Weights of a small GPT-style language model, trained from scratch on English Wikipedia: 188M tokens.
Each number is 500 + 25 x the weight over its row's rms, rounded and kept within 0 to 999. Layers, rows and columns count from 0. Numbers have three digits each. The size before them is the row's rms in percent of the matrix's.

# q: layer 18 attention query, 128x128, rms 0.0924, rows 0-63, columns 0-63
# k: layer 18 attention key, 128x128, rms 0.0921, rows 0-63, columns 0-63
# v: layer 18 attention value, 128x128, rms 0.0833, rows 0-35, columns 0-63
# o: layer 18 attention output (transposed), 128x128, rms 0.0798, rows 0-35, columns 0-63
q0 104:490489512532498511521456464436471493520522522477503501457473522515499540530501525531495530529518547465534529499495487486493500520499492488517478454478513516535501514500517498482438524503461453
k0 093:528527497492517471524555495558474507495499522550458471496551484509510438470501525498482485489488466438513477512482504517545513498481498487526506514515499506473544514508492524434564514493504472
q1 114:498500498511481512479424500453515483489550484488508525494456525460498506550493467519490527509498542567547510506485462510506467520459520510487508469483545499535438533502521459553498515498506522
k1 114:475528535509488498482514502468466446488499515468531493466441517511483503497541529493482517507502573469488527511526506488508470519484532494521457500485484527575482509468506501487497512531485440
q2 097:511487481500497491480563506575507508493463482532529510529480477498512453470508499475522471475487465491474463515493510474524498483511488487464498563506491508448559453503482508461486480488511513
k2 088:509486442448477488491478507505551550508471451483475491523508475476501524506485487501519498472519478587518498506473469523500518457519477513478483479512531454463460488501510473512474519505490541
q3 074:467489513548541484514529452486489498528478517491511462486528543514506520497490562487529512543506513480466493500533510474507494497514493508509498511487489540496513470503474509484451512494455503
k3 067:496537507466485524506549513523487513518452520499512520508511479521501492479473485491510478496457453536503430516505527517495510507500459481470485488566483508418510485509516514449505507514483483
q4 084:485499496514496482485462489452480493524545499489506502470458515500491538539512475566508510493531512522545522483481493461482478513521532488508509485534504502511463528435514516527469504545475500
k4 071:510526504481492497544502498482510492533483537518530518433482497513518485499515525526481534530516506478476514500474530482487450498472520483527449505512533543570538563546469513513522502493468462
q5 075:515535469494494478438517513538500504511470478523518516550520469508521472457513493470494490487532469499486505495522445494507479485509460489483494515516519524486537480450494494472512498445520529
k5 085:488515487549497468489502503480546515483516463497526519528505473480502505566494481507507504433502484535492535489502473507493521483497490546514485516513537451518460503493507464512445491492543550
q6 070:481510451476509483530516499456511456508542516487519481466497508525507548536513485553500468528496505492500541497515552495449500509527528502500536457507511532509448544491508502526466489534487504
k6 082:470486538500511520539522496518475469496510513530511501479509465533528489495521491528434508501522525501510520475518532485523473539497498468480480523515507561571522534500488530490547487497460457
q7 081:482498499493477481490483495415474490525510439476464483496462526489489527561519477549528500529498521508505530467510517503474501511483513479507516471505507493534479508510480481538495539542491496
k7 067:516516513522551484502491534515452482486519535534495466491469501499508487507496497532477490501490504483495523459473464511504492512478552497525494502476510547592525501494535482484531495508484503
q8 085:487487494503516507506485501438479483509496540498496500480474561475489529541485511555496489518504545508522533480478479485470511496508553447519516462482517532496478493521485492524469488559515486
k8 071:468516536513515522510473471534461492530481543537546464456481503504500519513515520508471519538502483488506488518507523478489448499464503500502502553510493546551500492476500482477515478459507453
q9 079:522473504535514487496468538538496495450499452493486491517530492458496501456477519475499502534504494505514468504461487533515476493486528509446475502458532506542510489506524511469461536470495455
k9 096:478542470509522526478497491484517492470563447482521533509485500520480521512507511491514494485538516548524493512529511510493513499467477530488454463490494528495496422499507495566502495533507518
q10 102:477509507510485499454519566496501506477508451443496493469496524513483463470471547509507519479474502514541466513534483477536477505495463474489506507516453476514474472524509489528536481430539485
k10 109:518469545550500506485488479497525505452513502485463530502491519487458495501490510466542481498501533490502508506494472500512492467529479501553491524502492501517463501516474509491474513523531510
q11 098:519489512491499528494527473530474513548543512478528552511493506529519452493494496472501504472504433508464485519513541509509501477477527476508489544504512532506465453475472495517512503498453521
k11 089:515518495518510434484506530521494507538474477481498482452516522487532482504490469507513485460513489514464491521490552514461484528512461513519515512519487481494475520485519507500528521484492480
q12 090:505490475524517505473494511569524495517501498513540489477494474512522462497505498454511489467485458460491490487443485515549510506488528476483487512501497464528522549511510550458537481502492481
k12 101:524553461459484531487484504518473503489505468490469536516500527466490500466485501464533522521484494525494470508514536500513498502501483520485408501470511476485501510515500508492530505510505520
q13 092:509536481454517547513504488509528518483482460521568522520516465487496485472533490497481468465514483490439510514519510491529499543490500509502489502490496514485482538538521516495488447485489523
k13 076:476482427489483475502498481456522447470539512477473511514474510493516523532515474436495528489521505519520498531492498515548526500483501468495548549466461510535526497479464454504451528548502501
q14 101:466516500501463492524502488528534473535530473483482553542531513512446537535498546506461519501527500479508513523466502548472515497472507509492510526517528461493514444485486500451556464492483508
k14 099:486498495483524541504508489490458516514526507530526464496544521497461502520523497514493522496513509480467480505533516498506472529552497570501498541498498494465497543518491489517519428486508508
q15 115:538460483497491486487542505506504495493505521462513528461544498477482523556523491467483530501500466470469500497544502509507501464512491526527466487498498536514496443525515532500521482479539512
k15 113:434514474508517484455482504494501482520483504492507495525478513477551466543488458491465482482537570483509469505524528507516538514546493497510464536493516499515455495570519471468511494470506524
q16 063:531501469494504476535516491478494475499498534502470505500507525534545500475518464521508459526467523528545494525452479491499478484521514523450526536543500493461500499491441503473547540536474466
k16 154:477532547517497501525511531492462477510499519486533466483457522512475491549516520542482506510476519485480534497509501486473461536456521479512479481479514523567502521516499496522492510457490465
q17 114:460528495526488498487495508442454518519507528472510470447454551513488538526490511528495515524482540477511546477527513488489485554492508480497527486466513479540454509520505524505488526562502458
k17 051:547498544515539519549490493499525492506493517541498514553511480519534486515471519453496483471469475465488474518469467493525493480453525504461520478494522502551516529517517533501528518445521505
q18 104:519503487490527494492499496508493495503516469484539472498457468475519521548522499510489544533459483513477538521452502478544485532488479483491445469522511542528495498480544507556484481499539506
k18 086:522531481518486509513505507549495505500508470513501532525526482522514464507477476506558490484479448459473488480501447512484574476516488536479537541574483473492541504495485521443518516481470501
q19 098:474506487505531511520532510480531508443501515477520504528493474533547501479518547508474508493506536533474538452461458507527485483519504530518503508554476512501494475540437472506500489456516474
k19 108:503496497503476514489487475499507516562530486504516495525523477513487503522529528513492513506501503548491510516512507556510527469548445483501558489511498465468486462471502497451468504472543501
q20 096:510483479483488576475518542504455515499520479489488533464487509478473515513505493506503512507544463518488535496448508496451511493487484508498517538454542537493510520535501504510526470536507486
k20 091:516542518550489503494507458557510457515563509501547479506517516496494466486458483526495516501523480514517494504461485479512513511511490496483533517491456541532517490458525457526518463524520525
q21 108:517476495463539503501497483508528482496551475485495509481457486483548485449519524493482469489451519517507496462520497516501516440512479521524510513521526535504501440527491523470507518470524511
k21 109:518511465512506500518512509486470527522502491525496480479458509486510461558494520511523518481482474484500524478477490493518509502530452513457466465496493470504507523519496505487485522496497514
q22 093:488558511506483477475453537500521501501509441499508485516487477501448512461528509533513507502516516486522497498540511533490472542485509480506509529448508474515535491498493493453506497474517513
k22 113:534477469498492518501514451504528547474550480495504501521546458489519536484482492466497494505485456504488498518496472477524525518532489545497488477481508476456490489466527460486528492521527526
q23 105:533511459473453490553488523490520501495515478556453537514490531490485511490466481501497502479514462519507467575498542447504514527505521480502525499502465453477525510476502522506541482481473515
k23 090:463497494509520475520518478485497466503523549500545465446475537497458519482522478537468497525477531480464521495489504517483481506498556510537470507493496551521481531519473517524466525511494451
q24 107:477526488481486506517475489522519499491494494532509515502514504468490500466501490458488512499476469417463518498507528504532489525532463511507526558483490502507487548504425499531533465525530486
k24 103:506484465528489510532520504502463481489531508438431455536486467539509485494481462452508527515482572557500518493517488493454489501479516490517506501500469549522475502493508478490472481495485477
q25 106:521542532479458501493527467472534514531513450495500467487515538500504463501474522524501466486539520496487502519505495473526533498484499510495506526500478539483505503552485499484534464506558506
k25 105:512480524472554495523488500514514464455488530476499490475427495498486508505537497505490550504467471504519495484502484495537498529494499479517508500524535475542514528465450472486525530511468508
q26 098:484476487523481514476466491478422513522500486498525529486538497517545530541469534560476474505441506503506501461490459495477492529494495523500485493506521503479490509517523501495531447467496534
k26 097:450516460495510526519519459523518444504508508532471558496493494468536474545515494552505503496526517490487495508527517455531479524485445494545535528519520555462501495512460442518518459495512497
q27 106:520497511508475545460478461483534473483492472470508521493498541516556510475487488495488522490535490485508483522536506503481480507460488509486496515508552530501512517463487514532447467477557500
k27 104:449474487517492436526492457501528503478511514485524495510492476532478544532497491543503519493486504466524457474528505535502510469498489547534534487523481501523485503519496476543491483554543500
q28 097:429538511470462529494506447480494499451519494490552504488519483507542481493500523493492467468467481459453501555515496541490527517498490507506468512504519513500516528541468459477494511477493512
k28 095:529499477482519498547526526505501448486503481502441461482468546520467509520485489506475536530465539514491504452519521513536463495462498519480537498483497491543488501537477503522536493489498525
q29 099:503497520490540499506540498480460512492510538504496537496482466502490524522486494479476514458523503470546524521497497483509482500531498513489510502534519498523518534479523519525508497550497516
k29 101:483557507510527460519521495506543535553515505521506504473489436483503489498525482482463526534520503459506499490510515505503541506500481475498549554465488503502507507541482512476462484473457508
q30 100:481488482517542525493475529518508471474499490515495493563510503481516504513501489467498524488506523547503487488463485475503506523500544478474457471452520550506528482519526462477444507476498473
k30 099:482497493474509477455534537476523535490490455485507495476514526527454513474486542507516508504491511514480506536504510503472474494490441487496511486519504496528521490475482465493517499497521497
q31 108:501480517545459494497493490491495468472507517530480484529516518487524478468498511481513492507526489517522474487510454534517484483498480480505496528514491489492479506542521477493474465516506471
k31 106:476504494517487488476493557477457480499454505465516507489518522475477564519459526486544494517506515545466529523532544501479469505529527516570487471465551493521490484455447509510533499502548494
q32 104:500494506502478495498470485493509484500489511481481544520513512477491524531513531431476531505493500497467489474473524517477518489473495467518475467466437500517481479538465446486536518535511536
k32 097:540452485497526488477497517503532527545466493461515512547499549482476502479475482482525497492482521512516473490511474516468509499519503532506487512495521553482468515505545512463534490503533502
q33 108:485478518519453525502497491511463503475482514496532500515511494502505485478491539529511491512506514525572500567482484502492482509496524503525499451463509449485500509491510511468465522500511488
k33 105:527514514510510500480512493467494479468470491532484511489514517528500525543448489488494513528513504514435508521456517476517509539507516528485477514520497474522491487524505520540517483524506460
q34 100:512479495496509491482543512497514478490514437498482492553525537489521525504485502488503474519502518499440472501524523495475510515489479482529542480504513505480473512472453501489536444470493542
k34 097:504480487499566437484480491508481483533523543517523494487480478462492513523473503485479498503534484537499521467485492546472493516521497543512513518508491509537506499470486444460519504507513506
q35 089:517525507529466463498487550494519478455457524495500444546530535503487490498506465526502519499501543497499503507497472525544497496515454491520503485499535540469520531504525513482508461444507485
k35 093:495454506500510480468502476512463485524476488477479506542513489508488468538545480515524496547491451529487528467500481523479522473531499532485499472541498456506515494491520509518571490423481525
q36 089:484504542506502478501473550499469501458504523470494511520457470498513506494504493471504464515508469518469506538456488528488523511517548498469481468487513535510521516516478501486462484474485471
k36 089:463476485492528493492535515483501490513470446520508498540489463570501495504528482467490471533471544542469454479478527524508504522510443503487490514454462492487475495530467518482495474537463519
q37 103:494491540444475415512482513497488521521479544453476498487476472493533527519524505506558499497483482512518496507501493506470521531465469469521526527492484460508507530515498540517501480465482533
k37 097:493492479489514548501497506557548504496506505514471495478479514544456491478503533515467447470516486500432470464457481503516497488482528487504502492496503526465492513473481494488514502532511512
q38 102:474468477496485475507491528457513445531500506483546494538515516498516465451495481544480527527508508513516473501573460495463478495489501475505466518500539522494498419508513502526465534453522511
k38 102:497469473512473490463525479505471545440459520495447514483495469534517524525528496508475481447521471462491480488541496499505483508520494518477533470549501539518469465488494503504500502495516557
q39 099:464500476492494490500487478517495482485521551494502453514513487446513539470498507509519484468501515528497542515511527472521518486510462488562548464501500517455505503534467472516468502456506466
k39 098:491497526491532464513492484531508530465539504493516511542494522559502506525507541542472537516488512537486548509526532498448477457533491492490481504517516512468500518480501499476525516500442523
q40 100:490501490456512466512493506470520494537519495484549484467491460473546504486461498527474437478516516534510485491532511495502497515493503499486501545501487515487515518498521472525452504541498504
k40 100:521488469501484443488481475523494480482492495513498483476501488497510486523530480487466481447520505519474510526497492544495525520491529442493534518470522531516504467482500489523449520510484519
q41 102:559463518523553521478414504519498474492479468488510507480521528516499496526449544476536529498467519514499488523472503482488507484501514501457472456459535539538533514527497493490527514546489507
k41 099:500496527487533499478507495509479495522508525489492473483520508480479511444509457517509493496474498508539445539507472501490516537435418524537517535519507501496523483491542478518527470491488470
q42 099:472505492555499519491460471511487518495477557523495485503467494530515507478437505481527504514454462476556526484478496488500524497506485481551497462542523494485541481498483568502495462512510517
k42 099:503552470504514501517483495501520503543462546549465523471515530535489501515542488539515535525422489497490500447512488453480494494520464486513444491521518521492485490507507520501475503504504470
q43 098:505531485502474490531500515497535492470564509501490516472457486475492481488498527453483520514489448494510475481495491532492493493495490516466502520493489464527509533497515460561477555472508445
k43 095:504526482510482500507540439507485492489502445483511510499505445476475517472515500533496482518489506503489540530513552529533515517506484484489530487483485511504413503503498538499482494533479486
q44 104:467509519478485473545496532524557497508436444504520525506488518500509527496475505469547461478532478524502459516527529517510519504494509480500514505518496492492483534493504535518495480489503474
k44 103:554441456478523498469499542526507458495512490509528480465492463525524493456562484495507477546509513560520519485475473498510479489525515529500476471519510510506483534477493533473482522522487483
q45 106:528534540517466491533458480455488472501520434547522519519490514503486490475507526525490503504480527542513493530462517504505514483513434485519547494481460474504534541505447465517483495490423476
k45 105:520498472496541508509533476525455484532501537444495514500501513523526503506521506524498495578487486511507531511479514521498505490530495489521538532484483452440508484497478515495488531538520537
q46 108:506489433454454485487484543521537498521487534486542499507482475513519526422490499494484464511502490468448497492465468483534472491548526488505519482502502529524490532449436502490501474527523511
k46 107:508518501555512511509501473512515540463504464487479527509515515488505498578476509467488512488469515523522499500482513522499523492486502478480482492518496496542529475492517510478460532511491456
q47 104:466562533503487479504498493541476573491534478563487512477437491507510497552468491498505511493488493497515519513478508513524512490547512495463494517482483518497525493503487485492492479524513492
k47 106:506510449522485488507480514486511457489511508538455484501476519515451496484534494505530531485503515506519508494482525508510489490502470489546504512485477469493464529545472468515507560484471504
q48 097:473483493490500517526449448474495488506478533455499493505519540465471498475532486483495490512480528538463517472486501460476498492545520503515491475512515477473475484489498552524443503513494527
k48 096:464528528471509523471454500499488511490476511487446496510512497497482536526493509493465502481525512484503511548560544516492480538466480488503489526510503535427537493504492493507426501498444495
q49 103:470533466496484554498508506475457480514536490519481490549490509487479488483473472524509521474516497508466506495484520551496521534546532509494512478514514498517537444481506522502521498480544496
k49 103:499485456447472507498540519483466506485493510509450505521521490469506500545493494536485511493482494493505507513525471484500517494500503521448476474501500491550529507528512497488531477525483511
q50 101:470486496504494502452537518495456509482540539488498483500518545486509536429508498503500490528533465481526484479464521518517469510453476527523527474538506486485503499518501510486540488494510485
k50 100:485520516566449493484527511518477526501541501504507515528509494529444488515474526464527487521496501510493495473478537506493473503513490525467466482471482502540501527513493512480487460536535470
q51 094:512486488485491522485561527493486523480490509495470473479536495486480542477491509502516492500487518472512461521484503464441465458459480542539480487487490458525510484432572519500478503501522478
k51 092:487541526507494455510488496493512523531555468547495484501499501492527479471464498508538496512532506465522523485514470483480474496530552455481477449545528507539512499518485497526484515552471492
q52 110:539493552486504479503509527525476513477489490545523543498471509467522528491537512501447486507471479510536503496509456521545514499476477473484475489533504457518514518522480478491501497444484511
k52 108:483509469479460520484527517518517483540510513488498515500501519490524481513512484509537495534512508503465523511472526460420528511511509537524469464523511492488488468534510557490557497509510478
q53 099:500494526475513477486508506494530516474481489469490491492513508510517507496507486477542468534496526479508533464530491458456477487504442541507488487560497512498505534519524494473465493538536476
k53 098:506503534527493498472480508524522494482484497522478479569461474521515488488503502544458487478503503505520519492518487544522472486469512471517507462488532486465517503510482450476477470493480528
q54 101:496492497526491489501514485496478515499513484457486500456466504473490493499479559469505502506498539493496499520520522499460516475537543487458482495476528452496511538483474456511530524560483518
k54 101:521463502472498500508469486464516541462529487455515478478460492496484491490483490517508528520503511512519485532510525514487513537467475520495538483507513501454460498512503528518418530510462481
q55 101:558516525498471495471488519514506502478514480552496500524486503497478463469528475506459475543532467475468477496524452472520475496509515537512501526461520527492492547523528498484496482476468489
k55 102:502512514513495499492539498473509495526540486496476477507494467492481507467508468488513526518451498516484527469448506484485522522471552466527531493479508477494523528438531487531551447527503488
q56 104:488479475510514491497489464483519506490530531441459496499489512529528498551514528494490536501442501485511501483527467486504491526529483454510530488489505498483500495483453480476549498478476497
k56 104:463516475506476494525477477508484495497517530493525522481504522462478535510476493564502466471523537507432488500485506533487497491494466490504486523500523501429482513464538501501547503463511505
q57 107:504458522488477492459489477495563520482491478503493510460539444492488554497481501495498548482483487496477517493512444517533511513519541513515510503483501473529501497494518507519517508521517518
k57 108:481524476553490509561505532490522476481465513526492489508499533452477498457457455504490529498483509448487486565501485515528514501525523522478540461506514503482525526480520498498487509507506480
q58 096:500460512555567520517551459468530479488526482462449483450532463495491503529489482481501492480505516513525507494506504521457503518475490491528486474489485501519500543506528485532456475492505490
k58 095:495493478467466484485460470509520500471495496514570476482513496537538515462497524500461509499500519468481499536523456509521499478519484501492552501484470532506495475453493474482500505536507471
q59 098:550470515518523495484506462500497466503531493505480477529491468505550439511527508477487527500467531488511489508477513510488475478491489525499477534483517499521512456474467460511447509478557510
k59 094:494508485514478537496530499482487535519491489499522495518498483503490558487449466477491506472505532462465495463505484511461507518504505498492555491552498458510512491492504473542516524547488543
q60 105:499462485505478490442502485441551531515526501524485435506521492520491496538514528484521482518510471499535504531481465519477491507507516504537487493455509505481479487454501484519499499516476501
k60 105:465535481513526444516467497453486486517472490455543504503469509506517513487502500513504483493470504495439496521538474520525469525496531452502529466505503525494470461508479486516529477531488509
q61 106:527525497534506472485501503491490522506452496490505470509449513509529512523498482530507517435466483501474515495562479511495506456510501466452540476480518493489503496466477508518532471500494484
k61 104:491489495501499454521515526472463500484473472549445476526497502487518504474527533511517506505484449504498483500513502544491549487490513491525469497485520461465441536470576520504486505472478521
q62 110:503476523462449513539488517546526491455490465483490481512458525449498519493506498544513474506482469507480458509525509506511513493488532521499504436474515473525462502538497495504554442491533507
k62 110:490456463504509500471484527508516496436513472489467507541497487507451526483490499503500477542512505538532470478468543498482501504509518523529469504524475501526513543436529518472511504521448487
q63 104:497522475523510461507493518490494456485487542467508519478499518517529513484496481496475520534524484507467519489486488518484486472512499483517525522537528512494516542502456484516545440520480550
k63 104:520505517535465533517463487520402509531445515517497476486517492501463457516480526488487503502494485498526497510521487504480530540496502534496509488492532527533477500504513478481473480495508462
v0 099:466521509485514492510446501461487480495528501513483549495515542454500518501549505478462550508551546453479534472507457519494489474496492515467487489500519490495531467462513504489517511493491517
o0 099:516464464564490509536506501522468496502495496529469508505509517533534513503468498490503464461466480513504459551509543543480495488506503529511501526504510472573494501493516431500518524473539459
v1 106:487465502508469441514492498527515515480552480480485490498513527503506484528527466479492506493524533503542450478557528478508483512501510552497481493503460529487505530540537479506477481537524482
o1 107:507512484481533465513508501485478455486484519511501505513504490508484516475460518518530483495490524478473474537483486520544500535500518453497522505539558511535496510487484463480458497473491479
v2 108:502442499552487511532496492518485439503500484472490483502476533485539504556509495524502505507515493526510489452552491493503547476490507541524483534509501499480534545492514504493483502500464487
o2 106:512507512522521489468510517531473468484471510521497503491499498510488532524420489481496471504535515479489493528500510516486478469532521466465538502466510500500437532492490484519476506488549489
v3 096:488477490494528537516478477505486516475485518496456483483469499541442505511481468509563496512494523518533520498438494459515522493486523473462493472540448502493506529445471470517528477485505502
o3 094:520544487484513480521531503512536454485526531489547477500503486474568456501491532518468474506534516511454505524569500475501485546520477503493481517505509514519467490519474513478489489473536522
v4 105:481526503470507458512508501547520496514467513513528450508509495492489529503508558515485445469491500484514497446507522493486523541484525509500539516515504507468466507524504488469492464512514517
o4 108:478529490511544540477504453463487525492506529521534482464528504485529472497471478508477500488485536476512516526531484495497537478538530472518503480485494466472475513479497503482534492537487492
v5 109:507494511502530486552544483490542507523481493523509451524471544548494477488499527491500469512458478536526501503543558520533477501468499514556540518517494511485499518507482433499485496497478501
o5 112:498514468518502495461493506561490517478525522481495479501547495465509463502507537504465475478488520456511476479470472485542511497525514477421498489505479504462471485542487554504498502510485524
v6 102:536503502539517482540503496492520489488518477504542507496472513551461508544530485478480538495494498519567482492498509458498508490516502479469498512487527515504511560532444436506495508499537488
o6 099:518517489487458503489498508511525514499517562516513496492576483481497445461522539564481500507491468482490488517461529523553471551493542518503463512502500463527500488480508538526491529495490549
v7 115:532509483450500513504504497500466494495547500474454451503521472502526520468467510524489519481490487527485523504474517517524512514492503523477543578481475447501486478497479487496467511463479517
o7 110:495459464553471486493485459523519514496547522526517532472452504471514545510517505478522476556509539516540504490529450469462498469517460487495494443519494500492500518548514515499446486474522485
v8 106:450542467473444516449541497520523511471517481442534518527479474482475486507499496484513491491487491511428471464532528509500491480486485449529481502499473458527519480476500520496540486531521517
o8 109:522496502532521515497502535510505501534509515518464482488493505508518550506459498493506518563462450498504504470505498471459464522522490507516497492540517528413480498502499485512466495483477500
v9 108:515508504538561508529496540499518544490519483507446531491463463510469460514505498481547543515471500499502478532514511514502497464493521536487470476452487481519503544468486527501475483538481475
o9 109:542483538471495531491463509513517475486486469460521515539457495463500551495511525516560466531519480516487502481478517463543474502540512488494486530515494499480501475504475441540488537480520539
v10 109:525481518525507542483513470509489520533497524508531546495482479461479503496534489493515539510535503463501518481476487536485504457541476549502456517509533505521452472500516486501484524504448516
o10 111:491487502467480526479490517462530457500496429513507491500493495511490493510501505475491486477474469536486519486498525516509503495517503508527515473475498500592585495512508506553504484499515447
v11 108:529475438514483466520505548502515465526524570493482486481477515502473474537453560492534513504498493503515479502484480482485480514490506464489491530524508518510489487489508488510510461544476490
o11 111:484497532467488506531524504512483513457509536488501480565528478498488496527516529502481493514499545534459510479538511481512519495497554537532487549532522476478488524490530514506449537495481536
v12 098:528540496498507481524499504509534510468587507447545506502510504526525506517454467477470480482535524511520476475501517441476486510502476492531515534511508481491488533545502463533536467515499517
o12 094:484517515490488488500532500486526481474471498469490508462526472490505484473494470528498499530459486504495510495494448497505474542498534525480488509515537552539490507494486536488469520521490500
v13 103:514439503544510506521472523512527503492508495467449531484498463480504492497488519474460533522495535468467520526543492510508482514483500503459478511522492483502533511476488564510452492494512482
o13 105:498527499505507530488518532443459482494476507527499507497466494481513514495486541469601499513547492496487503481461510516453505476499533537482528511481467482437509514531514448495469501493505489
v14 110:507471535517472502536512455489498487511489498511489503510514542517509510488503468507507548498477500459454497531473490483494527482506484498490526524502499462484501511540496460456528486459489478
o14 114:502485449519490476464449468553510530506516503508510492492473502490474522515483537487467510477544511506560518468468506525500469508471465513534493483503471493537519526489513525508490516525512509
v15 101:493533486527487484529552518493532487473507481512489478480537519547522427504478477497493492525505496547517512511460503470509466495492502549507524504460468529485489496507504529539499512517489511
o15 104:493503487493509470520503509476495490536511517464472533527521468507487479526514511515488502506497522477474507499540496550539484485506506469465472509542530514504508491486479497489458529499511518
v16 113:518528483460469502480502477528521496481516492492469469492498501468511486520524522502518457490451497528565509500564545510500485521507507486519527504499468535497487532487494463469481471505496536
o16 112:503470515495519510509527549510489502455496523481518469542504488535531499484472521503470486539497542470514465522503449485487505493497497472468501456511519507489475517542530561502499536519495502
v17 107:469550480526487487522554455486552455500476473537540507465480496485480496461487492488512501520487502504496475510505497472460483516545505498493478527510478473498501526470526509504507496447508506
o17 104:520505538504501477498481511528448508519470504467481512510517520521489471483540505542452519438495509479561484478476484478502506519508492522516515496509511491507498491493537462520513509522532552
v18 101:487456518530492506489460500485532513527449495478528490487526543497501481501491484515487508484455524533516517470544479445508444497503482506509480510485530484482491505505476523513514496476509488
o18 102:475487463499491497512522503517457545470510455519459507522463479498512451508537531488499488512512488488522478515432522502518512525499507541484513491498542477499502504454524503498474473493512509
v19 101:524522509515520510473475484492465521486481502508510462543502480505525503501538508491465454515497504473507537542503482480508460488459465497510500507454519565498515511520480465470491493512506484
o19 105:522480503474512524482485497505541528500479483496503487502474527483493515474531486498501484506522486507509469523478496528522489458455534527477512483472481482459510497483488509512498504510493481
v20 092:455492472507494449502537540467450471525473507528547448466524467488525475435500513521457500524483472538503477480489513470515502526493501496524512477473495502502538529483534554480489486421488515
o20 091:453524535547492452469518431486461548530523524487491512495508506514436491512497464503530557467520526476528499517493489450493466520509473473464481521531470478484477511502504456506536528527461525
v21 106:463437523512543514529446530500480481511474516479510491488509536513479543510503504514461474518562488520495472465515447492514485505474476545486504467486506488519540504510508488480485475531505501
o21 105:548488464487498492472508460488471515493508522490487497552466499464515469500514508508510533473493482497479569524536509503491522499531504504505505508508529485532494494486479523503529483446509522
v22 099:483521502527458481512501551480480537486473505471519473523490502463458428484510444491521480540511507490531499481498469506507450510501469464484530480541498516475514507474502479546526507486516518
o22 100:495515500486473514462523494503535433510508536514513532508499508496479527466480499534488495467481489489482502509500526520503480526449477534524502547545517538418506497475497523488533492508466505
v23 099:515502507496481529484512525542494488514513505444522516519494522530451461492468481524493472506505487516481480500559506495451495523504467518471531510488514502499484516535503486488487497532473465
o23 102:482488516465491496485497492492556521526525515523478496499517510511510514521480514495474493507537529471524507468508517504524516488500535459476499489488518526445503525467490507500485493514513515
v24 105:548509464490508515526500466472474500448509495512481455535489523497500484534514481498500478495509516521528505525499524508550517517485524492458519464537458520459495501484514507489443530466541481
o24 110:472504488558491490540485512510530448490483500506523523507482482479506523461474485502529480553536541484502484545519492495494499472475528482553506504506481439425475505519485495496457469504473477
v25 106:523495504504468482503472505491452491530459466514504475482512509512518474507480508465473493522524468492443495527503516496514538525501464478518524496503506464539492532475486518509503551471503470
o25 109:470531486523546498455516482496472510503538540503477515517500525492494510487472494504525494450500504501473491511532495495541506498527514500447503516486494504568508474495470470526512456498489544
v26 099:505489491489511437531512524469460534500491510514517445512501485542520501505503538511515460520466473496554504471520524490517471541464485510486528514501468519461478511509504481494465498475553511
o26 101:478521530487483553458485494499525510499520514487538518520485500454489496468506470529504504484481571460533480539499459503516499498516504497504497510516495494475449492483447493483527503527486495
v27 097:521498500478503484550539495499564525485535543464480505476512493508495510441484495500513499540512522502492516475479508473494468523526477510544538543529443448501492457467482524478488483470491518
o27 099:472525462514516515485516486475456477502506482495519479502498483485528521518498503480501525510496496506516501439518450501441540543523468534485478513520505513488495533531507481502481489523489489
v28 098:520491509511480487515430492488475496528522455523497506491517480481502550501518511528457462525510486494510525477498494489515499559484472497464466547458486518499495502468466465474465550502461516
o28 097:499496512481485517436520473475524530486497516497491496541515504511520462478522480509523506460539514494500467526518474554494509433530524539489529465465531485569517518524508511500525510459514460
v29 096:505504455531489481445477504490480523526471518453526501462516468493497489529490530481469497516578501509499488520544529476511482487521499506521525468534506533509481502468488480490527507483546507
o29 099:513535541484479493524510548510521500492509459503520485488461504496523515485503469492533492481464493465479524462477504499476507488478474503506485530483512491494516516476500516507492490565468485
v30 101:526544463542533492543550521502494526469487465452477497486484500517464509512475504487495498523478508521498512448532512509472503525491509498457560489519505484454503491507502465453527473496512507
o30 105:474498509517501515508500503500539473533520554513525470520496486454509514499465508487514481491508513459508516523519491503537506509481528493547465497546470478443492536497519485453471503529498513
v31 107:490528473510485482515487515498495488509497475478518553489506517495510513503488522542487508450497471529489444474507517485495512545480455472501461474484509440504453464455499533493520534509473525
o31 111:460478504525475529491484500494472533491481481518465530518504480528491501536498483500506570520531494496523516502530483509489529471536533529519495506504516508535510542488527468481473508500494502
v32 090:494482511530470482450497493485512524496491508495526481526512473478508496508516522541498511481568513499535502524463506520553495489487465477526502540541502481511507448479515512492493532495483520
o32 089:504524471511477527500518499482501506487510463517487499493520505513499489503512499465512501505432474496500474487511504487438553498481448526507510518473517521481488526492497550528503498498498438
v33 104:465485526523477447524485530514508517498485535521524492493498515510485491492490559536467485471447471556516505505500484546531527536452521512471499491492475474476491498477528493459512516494508508
o33 105:458536479514469554467454446478483523497507511494502467574495517504478473495488504504478524515528526497503507475489485469458458465543464506517499520489511532491476544502527545473528509503485500
v34 101:514538491447521460496534498505513476545515480505459470516494481485469464487480520507516510519458498491495449545458483474471510488528541498520539510481524528504484474508488460486487494549461511
o34 100:433506492483461471510500499496499522510485530485540464475505525517474503528541493482479485487494507506514524467506532524527507486517486469474505481489514492532546522521505531489475504530493565
v35 108:486504509486510498457454499483458505471536487488515498491514470529563542516515521489488532513542517494480493520479536507497497510496509468482508552531480515510518505556474466444514507463484511
o35 104:532517486517485500505480476506498571517558509512480515457490513477510532469462478501536489530521493474528467549476467474517508526475474498442485450459504462536513482480494489514470529491490439